Weights of a small transformer language model: 2.58M parameters.
Each number is 128 + 24 x the weight over its row's rms, rounded and kept within 0 to 255. Layers, rows and columns count from 0. The size above them is the row's rms in percent of the matrix's.

# layer 11 MLP up, 256x128, rms 0.134, rows 93-98, columns 0-127
size [103  95 100  99 103  95]
[[162 127 158 107 128 133 145 164  95 154 102  93 163 116 157 129  83 190 113 151 109 136 165  90 147 113 144 136 108 103 128 118 131 140 114 125 105 125 115 141 133 125 113 155 149  86 143 160 155 151 143 105 128 141  84 120 131 151 126 156 142  78  93 154 118 178 150 124 136 134  98 112 163 117  59 104 142 136  95 143 126 117 150  96 142 124 126 115 172 119 111 139 130  92 146 113 154 147 107 146 135 129 103  88 131 147 126 119 103 126 133 101 132  90 101 142 112  98 156 147 177 111  99 108 100 169 140 121]
 [159 136 166 147 140 139 146 130 108 126 138 143 133 163 151 106 149 152 127 121 118 170 130 142 173 133 107 141  94  78  97 104 122 101 101 146 101 133 108 142 148 151 139 170  89 105 142 159 120  96 102  71 134 139 101  77 123 107  99 119 151 128 131 150 129 150 155 131 168 144 115 115 100 126 132 121 151 128 106 145 120 116 128 110 142 109 110 112 175 144  98 155 107 131 180 133  96 137 141 111  90 123  96 123 115 138  91 120 148 148 210 135 136 119 145 128  87 115 120 153 124 111  91 116 119 148  83  94]
 [107 181 124 151 155 115  89 104 122 148 113 149  73 143  79  99 135 149 141 164  88 118  93 111 177 113 100 106 141 123 157 156 113  96 119 162 125 124 147 125 102 145 130 133 164 137  93 170  90 100 138 126 137 116 112 180 115 132 139 114 107 133 135 123  95  96 130  91 124 159 137 146 171 145 130 161 134 161 125 133 104 138 106 125 146 131 204 101 110  98 143 161 117 142 142 162 127 151 112 124  94 164 112 144 135 115 143 127 126 127 138 103 136 146 169 146 125 163  86 124 153 153 119 125 141 119 125 148]
 [ 97 104 138 136 107  86 124 147  86 109 131 117 109 113 128 149 166 137 157 136 166 123 126 128 144 139 128  95 126 148 129 153 121 146 117 149 143  99 119 141 136 136  85 148 132 124 117 172  59 109 107 178  96 122 117 137 129 129 139 129 114 159 141 123 136 111 147  76 134 128  93  94  56 136  96 119 163 120 156 153 131 138 139 149 139 133 128 127 126 131  95 155 142 147 156  79 105 104 144 168 153 134 134 100 129 124  75 160 116 150 138 129 153 154  79 191 138 143 128 156 134 102 131 143 159 122 158 113]
 [ 93 111 129 140  90 108 114 141 130 118 135  80 147 120 129 100 161 123 131 154 144  93 165 198 123 128 125 110 131  97 122  82 155 139 138 119 122 148 140 103 114 168 126 128 125 106 112 111  91  88 146 110 148 117  99  95 152 137 157 104 113 129 141 145  75 105 131  93 120 153 158 109 127 128 121 141 142 194 148 143 122 147  98 109 106 128 140 113 148 100 138 146 151 174 111 102 128  99 144 105  83  80 153 120 125 147 122 163 174 113 113 179 129 127  87 119 139 132 163 159 112  99 134 114 111 145 114 137]
 [104 115 137 129 118 117 108 156 141  90 175 110 132 145 136 140 118 136 108 125 164 127 118 143 105 170 100 137 129 160  92 124 158 146  83  84 156 127 128 104 168 126 131 130 135 106  83 133 114 111 157 132 129 106 122 144 167 130 149 142 122 107 108 155 121 102 111  76 126 135 152 108  97 112 141 160 144 152 137 154 153 116 144 107  93 135 113 106 106  96 101 124 123 112 161 117 119 119 131 167 177  81 106 133 100 152 103  89 154 151 114 163 131 146 135  94 188 102  76 100 135 103 109 140  93 100 157 118]]
# layer 11 MLP down (transposed), 256x128, rms 0.12, rows 93-97, columns 0-127
size [103  99  87 104 116]
[[124 153 127 147 126 122 162 100 157 136 145 147 138 176 122 138 140 122 152 132  98 142  83  91 134 135  85 152 133 114 125  85 108 115 135 179  86 170 144 146 127 129 112 126 153 107  90 144 137 143 137 133 152 157 118  80 146 105 125 163  99 156 160 153 135 149 158 117 145 152  71 111  98 170 120 116 188 107  94 114 108 146  95 113 121 136 100 128 112 121 134 129 118 110 125 130 144 137 138  83 102  96 173 164 115 124 137 107  82 146 133 142 146 134 143  96 158  76 133 150 164 130 122 131 106 143 141 118]
 [133 115 114 134 124 164 139 126 110 118 146 106 148 139 115 142 143 129 122 162 104 113 112  92 151 169 133 146 109 119 119 150 119 144 135 141 149 128 116 141 104 112 135 128  93 119 129 160 105 107  74 131 133 128 145 157 129 125 139 189 164  94 158 111 137 139 173 135 107 131 178 140 119 135 145 128 142 111 124 106 138 149  99 187 117 122  68 142 133 110 114  90 105 154  84 127 119  75 164 135  93 151 147 192 114 155 166 154 140 115  95 117  99 117 153  98 173 153 138 162 129  98 158 112  97 126 110 127]
 [137 127 125 110 121 134  81 113 121 100 116 132 163 112 151 137 156 133  95 126 145 160 129 134 140 126 152 174  86 104 105 121 174 125  78 107 139 134 124 138 125 117 122  82 148 180 146 147 136 101 140 136 148 125 107 108 102 139 166 101 114  93 127 126 139 113 139 133 117 115 107 141 147 145 118 133 165 156 162 121  82 145 103 164 125 118 126 106 148 184  92 132 121 152 126 124  72 104 123 109 135 168 148 113  92  79 102 139 128 165 162 148 113  94 142 120 165 126 150 136 141 152 109  95 123 171 123  71]
 [103 119 142 175 122 122 132 118  87 123 140 121 158 134 136 116 132 128 124 110 150 148 170 127 144 144 186  97 155 116 137 132 140 145 143 154 109  96 166 115 167 121 100 124 129 143 104 162 111 158 102 153 132 119 145 118 139 105 145 153 130 150 112 116 132 125 139 140 129 137 100 108 137 142 135  99 166 161 103 158 148 154 160 112 123  99 149 148 133 122 134 109 115 134  97 122 149 138  75 126 140 124 139 114 166 231 149 127  88 123 107 129 108 150 169  87 163 162 108 119  85 107  94 155 114 112  98 161]
 [106 162 164 136 129 104 103 124  93 147 150 155 125 122 128 130 122 144 129 144 117 114 138 138 124 140 114 138 111 131 124 100  83 138 117 125 129 114 149 134 109 142 102 130 144 112 124  70  94 159 149  85  99 189 181 120  73 154  98 117  72 100 141 107 124 134 123 127 145 129 136 121 138 146 138 118 142 143 137 102 104 145 136 131 106 139 151 108 202  93 128 126 124 150  97 125 122 109 124 137 166 128 140 201 109 176 142 116 103 143 128 159 141 138 165 110 140 107  99 128 118 106 124  56 109 121 116 138]]